From a checkpoint of a small transformer trained on Wikipedia: attention and MLP in parallel.
Each number is 128 + 32 x the weight over its row's rms, rounded and kept within 0 to 255. Layers, rows and columns count from 0. Numbers have three digits each. The size before them is the row's rms in percent of the matrix's.

# layer 4 MLP up, 1280x160, rms 0.103, rows 600-772, columns 0-79
102:135127107083160221144122119160150092127231143160159118123116156113143163147106186138123165171106165095134156122170145200149167113137166162037110124198116112092142088115053151141100136107129114080167120121169131153107145135176114103112121064
098:155109030138177110132162086118155118153187108093104052103096125160108185118157127198105154112060085150106101107192132162116161124098166148076140143157140123187106091134122116026160079162149114087129129082085127149130112205140127128149113135
100:130162133120127157119171093111170110146144137126111123140141159133158111120144157105169142125117111154119140130128132145084121178131167110121167140160098089117130104169131162093123113093114125134085162157143122139118093134119173122108062114
116:182109148144123143153136091153140188150112151112096192108152135084136146121119125166116123097125080139099087164145133195060150131067104150129057174130127133160150152090130134122099097119148139092117139123111140143133166153112119069179066097
118:181137178098127153112064144101110092200115125123165111098094135033159145100119147130123082125124114181159178108126150143123138141123123098164064147125129130139086115104078107083105053142180142122169115123158130202134170121043179136126105073
106:132109118131103141116178136105154101176126145115129172117116060092143071132172128188071126171136108154121149099096095198096174103083161130114101110080136151163137111167129155165113150130116117069144128121073173126192148180174145100122092141
093:154186122108099157141144089115085126118158111053106127115101152120145111094140122140111120118048117080124083134172165100077095155095089066085095120107107124162159134159087162106133106130154160124166179135168128211157131086122144194095125110
099:137094078153114169125117122131159121149146122069139153088185129110158147136163147179144132183137175146116113114146141185084162077113156112094066141163153095165055103171072141182076149117125137129177137164138131117100118164155113095112104067
096:111103163051113126114128153110174179100123081172121124134074181134193126080134136125112068144165050150114130179145176196096092154169101172149135093191070156093179123110135170098184118103129131108145159124171169139132129120111158096147091076
095:135175097161184189135090097106140082106149139128138133137143147103150113196133080130195111119036165146136122119118140100155091148114138091139100110137056169167104123163145076082111134094119151132071141120196110119108116114077178186112083124
097:135151145163118176110093134051144157159135119205149087148103108087125173094082175091128163109124088169129202092135183156128129131150087142114135187173100099140126139126139130086096097104138166123152147133086144117173128117088116134104102111
095:129114117113151155135141111122140110108160165124181126189107169149163158056229132128088146180110108136140172149139095173138097070110114151122118137156118078118096191106131151136090136156159139144039160116145078155099122075129129118216128138
106:176148160105127150149133138078105146154165057054169146145093145045074071077177150158099143138160127113115177103086158216105084113100110134175147119122107096136123119114102120110154148129164130071109143187119145109124202124116097110157149082
093:103135121129125159118169127150130134141117098137135159143135095132130102116114196151127107150113130118128152131126227148067147167078099130074103073109092129095183173092121103132162139085162116039142191094128149118123192135122121101194101129
091:174116114152105156164110158098172119099104144076119191109123166115098090110126150151143080133138141096115126080090130121065080138099114152155170174203126103124132106203148137119148146138123132093142149119200110114110106133174154176154115080
108:166124128119112130127145081118097153128120179067139084157139149150088137105158154186084110144084131139131155072112116180151178133089139092136127168104202129091141185173153157123139146164147161123099099058097105167127158163106144146133088108
096:191132136109168144114174125149047139130143110107103091160144138105155097136140218114135122122093146150104084125179102167137167101142149150110109146157184127130168105149114127115096098158127138117146124144162133118058133075102119166127147098
094:134112082082149091129130166130136109171158138131171112148123134151163070130108146154173138112123144119138083155101140132127152149091114202172088164096154115106056140137181145071094131164080173110189143098127109160154131086170079143204141107
091:180152077113095105157151161180141112139143144089113135165150189121159144136086111187138091169129121095108150143139110073110074111082102159113108165141100118140148123125141183194120128125130135146104136119139047138156128095135127063114132117
101:128096142124177145130135136077149166103118145166166164137125100144155143136073146163159144129111100153124148137175162184123109172107139190083037116167084121080185157121107141145135074122170169119130133100120192158118160112094113155168115107
102:144187159101090097129176147101146133224122099125145076156071164106111108102132214159061118128119114089114114163162113148180147071112104118087081126113119152120148134097130159101093084106135107091103141149171149160155114191144137099135081117
099:105097055142130103176069103105125163117164137161154107105153158160177122105111125129106135146160101129127134173114173139151131174100177109172121138147130128123104158146145149121133091100144168136177145145126107077194165146171111115150080125
111:142146092140093104145149157119141076152125110146162103124115141086112136143096170133157079136107113161125101086148163177077156142119128113184142094126115104075125097120069140133150171167130103142116155203136114155199101099055122092132108102
094:113144136094131128106025099179126143106139132135143103138125199144190143157115146133117130122000111155134155145146164102100109157116130123101074147157111059111114178153161169099148120141163131110096115101094033139102116138131138171163159102
106:121164124191149168135106114118056114124124093146081192038136109109147072139143137131122133173103136126137118128187120182074119129139173172152116149143103156161094137140053118122070130089122131065117129208157158147176150148105105146121101126
112:184157153124111116133152183161123115166149106154120152182099221038143157082106162132131125124133112091111100113208098160098142100116129136068175112201108135101139123112117176154071077144131144140158149091172113135179112147084151139133082112
105:133148156128129162139183161111172119115085161162169106150124075120141125085094150091114148157084123192127182142126095174129105143113098143080087099166036114039113148138115137126116104150120155066140108163147098124137143192177137069155130136
086:121160128133171203145114074070074159134145085160186167151128136149078097139159118120112132152160104096128149179093113136145108128072161138061100059151125109129151136108162204057122105120128120082110126183155113163109135246127100156133120114
105:181148147170128107147146141135132071125171097046117106108145126132173112095085162160091102177100174141127130134126129135159111090121121150139103145145169048064149177185148084155096089152148119095090128134090117174133131110154145183158151091
113:079152153083155097129120079169113126161184130150125138150164134110113154124175120082124095175079189155118110118098118192135190190115120137079090127100113129162130144091119201076045154105152131088118148146133072148158143127095143121128107127
079:138122124049116131119133158098128173182152145160169110153114136106181074143161158131145112148092098123143158102125145174118102116128110143141101123134096168085097125149166184147174103062183147021145132152113132147105168144117116100204125113
103:145167121076103129139124111091103136175102127144060142129128132085212103137099161138125132117126111124105145150150136124078172196131113162139175124163114111169160114140123205114124060106131148125113105131088092118119126103064085104189110124
107:188151122106121148114092133114109152145147142127097140044153061114149112153137163120118116135122047127101155147122129171086171071154085158177112124141125099180176115147112155112123125064155127143118185177101131155095079173085137166134078052
111:117076131153158098132164174158107075155107181142116132086147139134109108142173166134122143147089096125120084144129159140085097097112134170117105119130143133135158113168138138109127171112122133104078134170124179111110148134149105099147044105
101:150125142155096143130126098132134113173153073154189135117112133095061116131115159149153110120072099106138153179096084149132139141095173169150042100160138101123126117132184139172092141190126129089099077083170159185081185124160136141102121100
093:154125178125114121119172140140144148116189116136142090114112157112109130116155167131179093099114056205116167110173140149057167146136111150169091108125115122143143097156060070156125169133156143123132085181120165118134194136150158188168110111
094:173146055168139195128116043082103143174138173155122157132184113077128113120179115084095126147096172120117172137156102161124114097108090076145143122185136137190115126125119146118112112154118066099152150148132119159160137156118174165127121109
086:147202173079128172132146159162120095169089136151154126097162117136116122113111185108142101118100153124131112130124193138085130145115101141149092108098115140157179095152123128106125073081139118109174152160113140121132142151067154159089094142
106:135126125153139168160116118145119120156099194119165061130126153126154215061103186168182108155126109113126162120181106154164121124115140128132103165149115138133103158177120110099159107096117128136138113134098068106123124188107096065131052145
098:140100131169138127146123181086136102127133181123150120091181160096177157112093201183136131128150143137137136116171151099159127106122174132119162142132158136096148149234117133161171077147147105054079115085152100131120089143090147147140125124
093:096123134143126092203103110141118150128157209124134062085108151155126144159147129111153134139131074154131119143121083094080165153111086116128080152143149142149127159179169166165146073144174170099149171160109119173120126110112132110118120142
096:171118146179160187135118078161068140151153122137133137093139144175136132083138158170151122115062183132130088084163155168185158113121156121113066065118131121136099110156153078107117074132150116032167128094077187099129143132072089152154042117
095:124054105056111132152104092093169131127164107155139109115047148114160130115152132173165171160120124141128140121131173141093102080136086171056133147131117087099150127136117174097148133118167138123131119105127110086075147189174079150133149069
113:111172146105063119140105091086121060194137134185141137140137137111095067117108166183119096164114206159130113164142129171159128139125094139104098157092152116077093155169113127166131111113145153130076078098168108142192205162125143133114076112
099:168151120125137163163101127105081121133148165086132206138133136136152149132112149132173109148082182149130115057151140143143129175091124131106122117119060108169153118100067117103167080127133123083071092143133096168089131151052161127173144094
089:109133091132081195108103059134101154152149103121169160110089173123056133072193120156128100117182077139112187117107147187085108120128138113111144123150087152150124140170084156139107127132137135106115111149149105172129142172147116174127093084
106:165132150139142183170144146101121087144119118113182092196114099093161126081113134145160114142135147168123155076127131165168173139110161104160090120141135088088115126142090169094111097159137107110165114087032109127049143147091100044126096081
098:135151070111115108141095176118137078123136134134069120123102135122135134118102120118154124152011135194106139136155124137168106127128101127136128128146085091117125109144141152159144099123181094120125138146147100114090134161109119139118135116
105:182122080111108140123130137056103133150090058152137110145149146135176129123122133110074110139109175070136172196146145108095170119115108117216141141177113133164150091100165112093139146084170136123057140072146099155120160150107120116202091059
108:164086082136134115157206100095114114105151180081076141102102130177153171126122179200125101095089129122121135206123128139102175093102087115105136144148174072111125090154127136093124131122152113104134189087114175085118144090122104154102102101
099:124138175082171131163087126097123168165094109152131182144094169094141124106116154093150157168114103071109153109149164174109093096124092223086124159166090084168118149112151141133087120122140135056156163096120090153208109138156167057135115109
102:173085095118136136159148117061097134158119056120129110171151127065139143126106141127117137147130132101145161158126230139050068080107142166166132120139120032153104143129123200133172092073150180088098177160075138147108105169102142091171149087
096:128142125087190108114081116124141122141098134112132104095136161135151177118151117139141087123143095183134161167179137136106116196120145178097103124137100138085088127078122068089145109071124111174201138140164134106136116118141151058137126118
113:111084139130141118152095138121139146122132166096153059142109201134192133133113154156151105115070116180107130148154142147117157151083084100115087131169098188074167124151132134122072115139128113119119098119108094083069171148120074139133150111
114:204144133142164117151102114138135156144140104130111096104137143111183166113098171192141158102128090129122085137185139111117136106109134155105110160149170165168166181151116118131101100127128121033093151092174080148162166116107154177105112139
094:159049108087107111140108120101136101125127115124102173107156166096187112089160170106111097143056165173126189166153166127053094096138102158174133072133117124162086126160103129119109143065150138125109120129059085104106176086115146148172091120
105:107097127128129124132108078087141138109142139144160130128130147142154138096154132143207107167125128173138147107142110208147168110098112087040090160116145137072131135156078136135102110143117192073153129136128178177099167107136119148103114111
100:162079129156139099133163107142140100151159129113122138120117133078183065096083138142074120172156078142130107089140210152041093104104109150126113131126105084131175158133152118151117093113128164125120166104066113146181103072143113160151159132
107:152124105089109121152120145173117137120118149092140146128122106079140076092095152118099147177162100154115162119099140136046077103113098190127141146153124105064207118175150207125118196170119127141093119136137117187147101165151116138119109107
107:102149216113119077187119137138140116160135092152093146138126182111137140137124198185127156112116115127115105134108175093150130175102112194144121145106165113151150197163172106151080080115153124056110145094149129103161115148085159168165149110
106:154144124136104160180156094143213130125127121179133171092049126111119090135090167142201149150141084171114082081128155158086097123152069142125138089167105137098099158141110180100145153122132152099146115147122134118186164124130118144143125146
108:181187089095143168148168152113149092124155120134102167072149167081165094150145129107170104167105071120123133126130146113139124113102118121116142108207107120188136126121096156087063066121138124122174137150134118122132113173107188178215135124
098:121102178148140149110091091086100150126128161084167140134099085135145143137108137155137142134095102143133139139145169157123152160123158142124053114069116164131164227160111093120147124180166211074117119089167170124096148068115095119163098122
092:178122123066111108194098156138121139164164147091098107138117123057198115068132211115088100184150210100138188191114105128091161120125114166166101131129123080144078118126131147151111112148153144110153171122091134138159122097101124108156124109
109:097135130103175150142135100155129104137165126127144168159151172131166127115164104116172119097154094080130118137119154113172201159072129185111083125157192176102149156126170146150120150150122122089137154116195145144111172090125153115125120098
095:158140064135118130194125115190173073131132195056103085082152113106148133114182155075169078192103170129113119099191135155092135181087133147111130129199079101167131103125132162121078128150124131124159165124140112148141091066123036106171158138
096:157123091098109171118139103137144103172162190113130155118124136056103180132151117115148118151164132128119169145087184132102178104132120119157153093117105076130063111143097136139145091132127130126097158222042104123145158147141161132140107131
096:143142132088111190143094102143103092113130098107119148123161123055091163145132183131174091138137106115118148097147139155096142143102104106180131084230105144090171096175106148079163140184129121131116115166175161147122145185097135163132116072
104:173141164100115153104140201128065142175179061130147086092106107124153203156170196131120085146137113122126148129129174148153131140152127146090102093153153072165064130115127088114147131118143145118084123136135145091098168143159090133123186094
102:162132134116083100156127100154159106132150109096204139108148115134100133145113140122136112128122092151120097151110168145106142122115046163139143096113174056174064147122152106136082146089147164099145128117082164183087167138128092122165122075
098:092130163106085133134152101115126143098144140123212200166116149095128128140131150169179091132090117133122172135166164194083141114096096161062148115148098132000133099152124131159185141154138116078111100148132107136116180093117125077133129114
109:142142095104159154142121140110116094131113136050131189056117215099124053118117118155153111120116170100116130116088120125113080150084111139122117075160079130109201108211089143035127118131123137119165127137168187156093148169143103095159169115
095:158117106080097089144090127121146111144166117141186162135067198110112095150152132231041147096144125116110105136135175152074121076107139157107081153141125123137095154117177157149145145136174128119142172123082126158089165147180132114159140076
108:154174151128127168139150104177120100136112102100170165134079136088186118117132148152051061118119122143135096160114177150110153128109065162139108093135127107142093193114048093071130133151133160117096096135155097143173164088110117132127119123
100:175104142157126138147119123120185088157061103109111135078150115067165149122123118154115094143087155145124125110134137113130092121123141136095105134128109142115118177112129139120056134120154158125114144138096098176133112179145124094147138123
108:197116167152154147160133169148079140080093136112110135157133164123176151103074180132117137150173115136119194152151152142107112070127140156119155118176103083107084131188132125095168088126139105036151134149126084142141111108119135095141154137
107:155159118150118148136075155141098191105175095126132110125125128103105140143077110157122101105116096162105116174116106239145133208108117156135076081137133159164159125146119081119107079085189080087146097152118187138133197122122199103085080096
112:121142113088104106177114066130106109130130082093102164136129210106157132107139131213134154153143128164137082140110135160121100083143143186123118119162114031104122156107103129063092095112146115118111101157118098156155114198099159147096091136
087:101177115098110116149131153119121092149164131146170137144151062113135153070189094112180107184079118158132163195072145160075067128125062137146083099165134088111163130080147124082147175152122129090189187151080148106172157131173122142097149113
093:173138126119124141119175174104129135203136114114165103115120133153139081098123143131153118152106096117118124125108101152127159160147152173126033180153137126106120149096156139133139159159143130101105113088093149092144139111135113082167114071
097:120114115087097056119147122156149115203166124111152108145117202077169103154122145128074140145096121167105159140082118097098073131138119111136136133145149153108132106154161164118133136080175147086080141124119131142121123143116142136116112051
102:141141140142118178130089144110102149109066146095138134096142160103093126102102152115123120144094112164127123158153145176172179148129121141136076155116140137133117172090119159070143119099128166110200095176049131116103216158069143145107095098
098:143193176143181190165084121137133144097081145106076123109106107061200112126124109139129136147139123069116076099151177165117085175089105174155104080158068144165157134120113147078165168105125120141170114165142106146142155129135125095150098123
104:140157166171130106122078139094074033127162121109184147142098152097101147130128169122128140128106130132129160143164105168114099144103109111114128088184117095156155108197071097141182140127105136111064128179131119145083129096092126108099119140
102:092135076076109144157172189142126108211142120151101148111114121108102080140122156143101106153095104170118108107131134141061119131127110124173144114158099115158166156180133192133142174099121108127115135151172096116180099099083169141145063117
100:111123088148137111140117104127075102171182184115080156111087127139106079152167145133048160138128138104106132097134122128127109067108123095072095125210114140168139117192132204090159070103111104085154133152162103155142132175075152117124087060
097:101129158166123158141062113110082092173158188136111092136138182120101106111180138138140126142132080170133130128197123175125113149141177163127162144145109136130100099117119118127186166078166107127093178156150114138135089100063147118176112116
098:136128045115192130134073072139122082170138098073126133153149134109122162086175114100135143183153099186134162120157128196119092160132094164183118111133102105119090115070120091069098188095120177165150132158190121106131170148112127143124162099
097:114144120151114144183105097094186152118100079077145123110121191093133107079125131113071004163156145149118184133142161110121126138147043128154114152162156097055127107113130113109115151084162127144129109138125109133143154140076127074106120064
104:133168093135118103149143143119101131107119095177137122149124160066149133142126111115158028155108120165137085149149147133143094142101042129162130087115148134133129178088120165095107175109130149136132089126147161197147138117119105081192115131
063:193087131165160108153118146116115128149102119175216038094104160092191109111092101135127115117100105086154108125151085127127143121074124122103081108175185141147188096138125143102100160174160112125082139168159133167122119190125142096164143095
096:138101041132100112136111116106136135100140115109106179078117164147147082139155107169199067146131146153122099139169141146119099130096090126094118132159049104178109106200128159112120096152134160112138171133135097177141109119123085186196119121
111:196168099072086126152151149134109087130086113112134180168087157064149062095105149114148042117093120098113111177132163169130076090088052159137115073136101117173154113135123151125165123063134081112114191160180138183134121164168122154142140115
096:094139074114099146095110115111151115121111136153171105146117138157150167113123177153097119137080104160134215205150140135132186149120127174096048137146123186135092167121095113107124125075128144125074129108120092189124146084100112137126126131
104:147192174076141146127161172142159066191112149170135135132124067146173133100101130136160038172162157151135172151157132202145117126140089194129073125133087116067082153143121142086122070167140145118147185173147053146111127117092094099145170131
102:125103177095090140137103054155123113108154149133114119060106059083123107141145127159105111155164197149124206153084170144124155114118080112186052150119121095099100125113158107147111097135123106134128133132167076162108170113131116144148143122
097:120174142116178129120134051158086089134127170109125134197133176104094133106159163103044077158148108137130158095170164149115077122104108120157111146135107148135116107174085175117142110110138080100129123195119158111092138189129143124120082104
095:239130100117146107161137151105117130162098164153109078139192103156188091103108120124204132129096119080124181126125100155145108077132094138128103105133162162123065145159148172132147132113111149133152092106110126136116104150107111119148117118
102:157091106109102130145108114110119166117174128084143129093117146092099102055101134156103088114181162127119132193094156089119095150122095131139130141152163152131100116111165172099168162143130121095135100146165138183158175111130080113149120051
100:118143111119142148132148064118160096144175144121128191108098132126154159130108166140144136106066093169132098141150116143118134117129111114077131109190131085098062135145069151103149161107123142099199135178160134108175137168164157119114070163
101:138139142139088092113158099126107063136139160094103086142142119099152142083186178152127113178121168137141145155131110163148169194129163135133081141136132119041141113106122088122075113174140189151151110147123087239086124080081103155213156130
085:112138127097148118100132139126123087146122120087141136115146121121178149118090139142110114135121120152131146101153180104072070179116148182121106132132046122097088121131107129157100142115131123123098179157183149188136084152095109156152139144
103:107181067167168173119047073086070126105131122106123128048115082168140129125160124171148121133084203192137193124160120146140103111142144110169127138199095146113093136185125138150113148154120160113136117126103092187106150104107131138130098132
107:157117149119102142105178078105127051157200157143172092188141125060102098120152130152072128165176106135120079127123157129100158074152131160185152149219135062147102146136158146115162102170123201118090122121112050131127117195151100149127150100
106:155114161111107149165088130213110128136153138149183105103134181164152139114107124112099116160110095142129127101120139133105139164099089130153124084141154110057147144096093144120133141136126152140174159148124113128086176158094164148113124115
107:161152179099100111157095112100108071163123120132067179142148096069162131164134104132151099157118092106127148120174142145069151111136117160158091113110166090157138140087157110141080136095161137086087128187159122181144094090161184092199127121
088:176080121090112152155069142140141177152161174106149067121116152134162136095142176139079137124126144124122199106138146074111111143132160155121122130141100159122120104165147166179086116146134145112049158091099163106122133083131128154107120084
102:129126109093094128126093134171152137129147121162090128114119151159114072113038203126117112171138073155117189119160140204066161153102134149110129120091079107062146121125121126146113111163135145083204147128077187129123103118140035131142116115
103:140142168092107135163161147182037145152137095142145152159163126101103122134101152117149161131093119086127148117084168160074124153100159139128124160137150105091140124134139170192075103153131173118094171156162161159194132162052133125129117094
101:154127139039121118159124088185102172185152067103134073141067142108117125078117184131108097138116126109128148124182107143094178184125127136118073156142121149145102112117105066091123112108128169141128131128123135140133154110108091100146059073
103:163134112078154135162115062121099100129127146111117179183134154130098118162151109145122138140117130138108078121084152166103130104099125130215146164111149118174126204161142192064123065151152114089045135166135056091139126178122150169163034107
102:148111119058113097152088136114096134102148118095147152109076207119099055131103167126124111116174145108150149155092183104136107127131112152170098130133128104154141124137121168057180124096127147086120087127177072161148137141114128075156149083
089:105140087102152137122118120097074088166136163087137123135122165105153160099157145106155138140131110080131192151112176111136096087104121160119166126164087036081187117152115125144145095062141131091109123105092051195144142189155114209131129143
092:181157132126131080137058105126089119115119175083116107140127086103171152098179168184120096120119168102125125138156099145136138105096096167130083135103114165136149115078129056165115110140144107130112107094077092195076098104130138216220174103
092:168134141116111128137147135111096102141156106183145084101167074138154182126075156090125100135081121168147171110103149115173155139131096140112093146154080049153103170095086129116097144082098150123118140118149088131187161111059184103136080104
106:164103133108148158167147100143200083138107095183165126130115123109162140060084203151117094150152168165109169144109151161164174162138098190150129128108145079145127133177151093137066146123152129096134115095120111108129133158187113127103108102
103:153084096160131147129143086112162072144143082110107162105113129153168145051104129207164125133107126154132129124139121144116146114111170095092114125236136116072095121183124132161139157174122153063140184067102147116135163169149178136104164128
104:107210095126150142131134152144132113199228152147192086099116173122123166123170123122081090144114087196119155071145094216076158101106111109104121105154093126190172076170081150130125109109111107141114124131140112124102105111107141208150086105
101:149088163150105110150065098111102139132122128083175096127103176109155226148126137147164176099084127120137087143132140129120161112075091151139133094172161165078055150120104106110137146133143111105123149094180163086123181104154094129141133142
111:118166162076154114141094091126092141139086108112126207167123136076151091132162120133127106137168121129142168115140193209130158120108147157126064137118131165173149186073118091096119132104199110088076163151137150151118110100102189076160145127
105:110135090133139125151105120136072138120147173114118161124092184132133186115182085092138133113076103128115095157132151087115143173095120152140116106100125165123123147180161090154116144088139108083136102112119107115134133072144111117136082139
103:113102175140082146183115136160148124157146099135123101153156134141105128093083197152131121132094127126120170165113130156036106237104074150120125182102141138084137141135126084142080147109136146107080129170116137137132189141068140141090135101
112:132115089121186120152074072111166124103149187165168110145112113130140184118171111115143062186129122130134119186149170123091098171109105173157107131184111152090123137137185186120186147093141129143154131087139139152174118106142163107104083116
089:146131115144137159155135082110152084135136144050123144127149125121113129120115157166091141157099170129149019116098121116184150116092155127124046086121135084095131173127138175133107086115130129045147133097138126146134137159132188099177156129
104:133123098109105101134125118148113089163136114108151121144109154143093170091069146136179112142072080203139180113128107217107130121135088135117088152135081110064148129118117145140084104153128145160142138150089101092120134130116167079130177155
106:187172064076129138116137151108136103071163196139168183149112141084156138122153110150184125131121083118126186148130143176086086118094087204094116104198138159049203072115103156152149156163105123156074146121129104141122133128121149069123132117
101:128196110117182149116156124050112082152121087117092164110138172107119120108138127060173124143100164129115155162147149192136101087112165079130055121155112094169111164101147146112090104077113109142132111215118144193103139185103152105099060119
106:115068128078124115124165118128164169145142136177232147140125097133095191115132131170097117167117119140131126182167186209094134106100081152109122123158094101089114132141090106068182138121156128131059160105145147109119154159169106056191145110
103:129124175122152169154120106107118156124190085128212128166086172135137131116153151160155143145064067080133131202109125130075145170086159148116087110128150100092181149136125109135135124128204193064144135142128189151124171047156160132127161124
107:126082099126149125179114128178124150207115137145089148102179189103139162106109101137131168136146107144119098146182148148078098166107090145102132129115150055053172133099134149100126133129150117107133138136070108108146176212049163120108098132
094:169129137153120108124133123154090038118138105096121175133160131118122053092101143164128090103157185102126097127094188110090145123086172153079136137151120127113152148139153073099107101159128125055138128098137159149115170113099151175158114130
105:096121109123154138147096090064049135123198122121173161113104127144092198155142109105144086123068167171126114117121073175089131166098106172106119131102129141112133112188062094162138124110153123125112080104182145131104091140170140152131116079
103:139210120120118115131115155066165092149156118129121132092083131082180113129098141163100108148136116198125223159135209147153178128138147135130114089113107151124048184129132125096112123142146093110100101122156139136112135094123118136125080121
103:126125140129068128160138168094138092183082130084159083154153164143134152069166140111132076235115134132140139123115185182132163159109101132128090136093074140052123085082137122130143134077175151123127097162104147121119154096118088090177162085
106:162170214098100106172099151105098114111141196125129130093130096139132136133123153250103114200143078119125158114140180179123135130122092124216092115121098099111197124114130165114186174105169114096100125122137130143135120121104108153176161120
104:137107112098228141117149093155138154151109130127087117091182195142184094112152105102117112170129114159115104128177100134118141176104159173145128145131128112061120121183177129123118105082118138086196135116107111120143199181122100117117087114
104:131146131126122094147131082128110087153137115142102130119100096128090174129146155153169123129076133140120073125179129132104095114155140118129154136160137133126041147073143148085140123154157143109084164178140145111216113115084106135139160149
113:116135074133117124144102126104121110227140109123126103145171122105148155121122133149065084137149173102109111196193170152156124134114140118224091120132138128151122173134174125083115080118189160078166113118090112123145140113129089101199086119
094:111159184065093147131105172152154122138160123198166151114117111086148127134144107130100069126124138113137158103106145092132164139128105126130116101122116107060150115139132165139161068189135141129101165111136165142124147105115120168137107075
108:103138146174184099148145153146118093161086116101125118129127149097097093124174120116119144141125069145133113156100148188118098146137118201118098137136183092140177152101113096092143133110184121085124149189091160121177165123130183092086095145
101:161110089092091132102118099127093128144156107111110203147146164114105092120141094102153133170076093126126157111132128167057089125101128144125140082125089084147161095158083143111157134104136123158152087226194107154165139126072169181125133132
092:190089093083115139143118135146103170141137118138100126069114126137154119133134104115101136163111095127149138111160125168102173161140136168160107123113167086174070129128103154139097109109132179117141185192118148065100155113117099105109119105
112:157139094125160131140093132129127114128176145148111090075063196109143176095144135143069097113100085197136058176138108174084149141140130157201066109152137152123069096117107113102130113132138146170182154147154121103137147096108167113164093132
097:149108091094114087165078118104102101127178098094135114198125205136121136105143134188110133125078150104120167149103192117117112210073137162120189132124148152078165176145122132098090138137162172155078099088164106142108188149064172113189170118
109:107120167115128105168107091172178089140106100071087107096113138113149134146043141198156100144115065122119175180082184118142164132112127156089038176116149136086117176145151131112089120134164118057160096135116133159113160120117154135123126081
093:094133129127136161128108105159134112100121117178090120098107172131110098144212163203093113151100086137136138177152135130153167101084126178175128115134141115142161170145085123104134135136185114060140125100117131166101220136076133174150137129
096:175144144125146155138102185071093154143135129152083142121122112107159074137118137138134139115131120133121099181124196127133117108126160149173122125148071083152144158149140179116152024111124157129097125153132142173101105136035088135161066123
098:116114100139117104146149114120194172204135121132210088138094111105085164114112143138137140122096176156132094148157117182159143116113117147194045176094080141170096102164131154116133142159130152108168139174110108150086124078152116086179163105
110:164110123118104154190054074099127190204109134114150120126103108102124135094112145170106114108088150127119108100119151157139107201120141143117031164107142158126133197144116126144114092078181126059126179086115163095136163158140115085146116135
091:122136130104125166148078187117061162149198117129156104170108123146082118131165186172090110186165116128121126108124088117077170115104091138109107158115135157116158133178110148146091153137151114106174114135171155118111149098168110115131128097
110:142116105141141120133131124174136105145084110138097142154116089134163097107126155125080108154170063146139135142192199132048081125149153206120121115132133095103084193115143145142099157160139154082115149168152110102192176148150120108162115142
096:139133111105170125104149033139164084103136186082089149113114149081160125098117129144148112154130147115137192165098146093134119141132142150101121151191091094107092084178138175095136136116106124119177158109123089158156150123112153162110050113
108:167118132099096088129117122087151124153137112149202139135056130161158106095100142112112085161133169191127200162125141146088119146130135186154041144146072076120141139126126113086145154115130207164057094136124090195112120070094155070197084126
105:131070148125148118138139130108097110164125134106128116126128166124120108093162160157117106154129159148147150124110129173136083132110169161159085143179065073100143104154135103147059115138111110124107163170163098123166139093137180112119115145
107:161167117111068119108111117123176111132093107114166097174095109076110140124174157138101073129063111086107121112099138167154180131091084113097108059143165203181085157146087157083135122098140115109102084152149145158130113100136186108152135117
098:134096110058150166132096151145121154165128095103169128160119178114169129118129164147092108165100121117134169116185165123090122139131113123178137061136108128083168135098069136153147157145188148092144070135127128145076113145079156165116121091
113:198144102070080082120125177086121096126131086102144157104124152088133139081133131083157113140116152136125148093112187162092118068132155149135141103169069108118113111122093127131129116087137128164099146201112167158104093139169141079192134088
101:150153111111114125163069168132068049121161117164131186125069182091141167095165123175122097129060133182144092162127103112145098092099147162172145077171113095094140107101096085066157111137158150148150154083094019086129166088087163138167147165
105:110122122158165146139069116158085134180197112073208149092126164159122150123115109165167090152115135108112147104127148156072125213101136160117088121143158121097101154164145127120131143100196128136089106106085139131104161138072117159139134090
085:126130088080119134159069123147129090116113179113146144176128121175147111063145180159129121136084157161126134072119178124102108165096090125137096096127092187101148129130105095145067091155135116070188128096125127095189231109175111154132170143
097:124107129094120130124152155124160114121143140125141116150126107129117141073130165149080091151140110091123116150149173146130177132113102119100104137082131151090134167134129182151132070123129189100131117111089192171132121136131136117172145114
115:175138074156079135134164134139126134123161137159189138166092181133147140124172100114092089161071129108134039126157112088136143136099122178163061098156161150139166172103107140104143154168128123109144176084164143133131142125127134125091077116
107:141126118117112135124143136109081091138167140098133090094150146150111134062146152144188093148129179112124168101131136155130097114083063114136138105142104094109125129160172196074124152094140122112093142151171168223095122157134097161158116102
104:156127119162151090154140068111110108120143160154156142187109117133103152133128176196172120158162079120123142135128123233126182092084133110076086153097142205139108164110124097115082083208152126110078113204134156168146159119075138132134092128
105:120165119193137136130129104134095093175127126095128179143117182128152101145198138130111134097073135139114108088143076166107129157115164107131155142110168169188086189094142138127096122152139168098080128170126122170099149173088147170123052153
098:136102192099109170159081159105135190124105137123187109177121152119079195092107132170148128120113096135125134182109125184153191145090090138148055145083142112092121198092116132143147137180176177099114062130140122175120244091110145093187146130
086:124175153142127168129145132139105120135156073127237153199137108118094116093087141150135060136111092136131125151108183137110151182126115130117078138108157143105093165134110124131131136175187154114077083129106164168113210079120123176102099086
089:108118159102055095121151178134114107202120162150113105207147140088114184040148183141082133142121044156116141214142114160128099169119092171085114137114154111033150078144195175069152139107138137104101137147123146127157143124149119100177145118
118:169161113157134104115129161090176133120134147077136125174128139103166144112070139169108118122103127169123170132112127161112184137095129115130140084206141052086154108129081173060147090111129102096115131109061082150118135196119216149092083115
102:178141104179134134184127116139111139157193160170110096091144100139094112150142126130076074189116149144130112138177120154141173125117127137166125156151144076161131134132155119090127164112123171108176119110151072150162112081102127085122146105
093:144179089124158132117174134122139096192134074161138130117126158145119109108175216116121047190140107162122126088147137142045094130132124138106063106098067033157098146113101068120090122120154137078112103166064095138189145141128137164141156118
103:111124158170145187189101106061090139131139085078097129139128127054158190095142161212098118165150112150125136164169139142144126136101144139155139135117133140121115155145112146140087096058172113159115103135169136142122137127066106077149145126
105:133165119133108110103183091176175049198149102171135191113118128111116142108179156117161129167093143182124134129168110200098118117128109131114080099134173044125056147120084114108107147164133111122126144164065134137163116127125195128111093163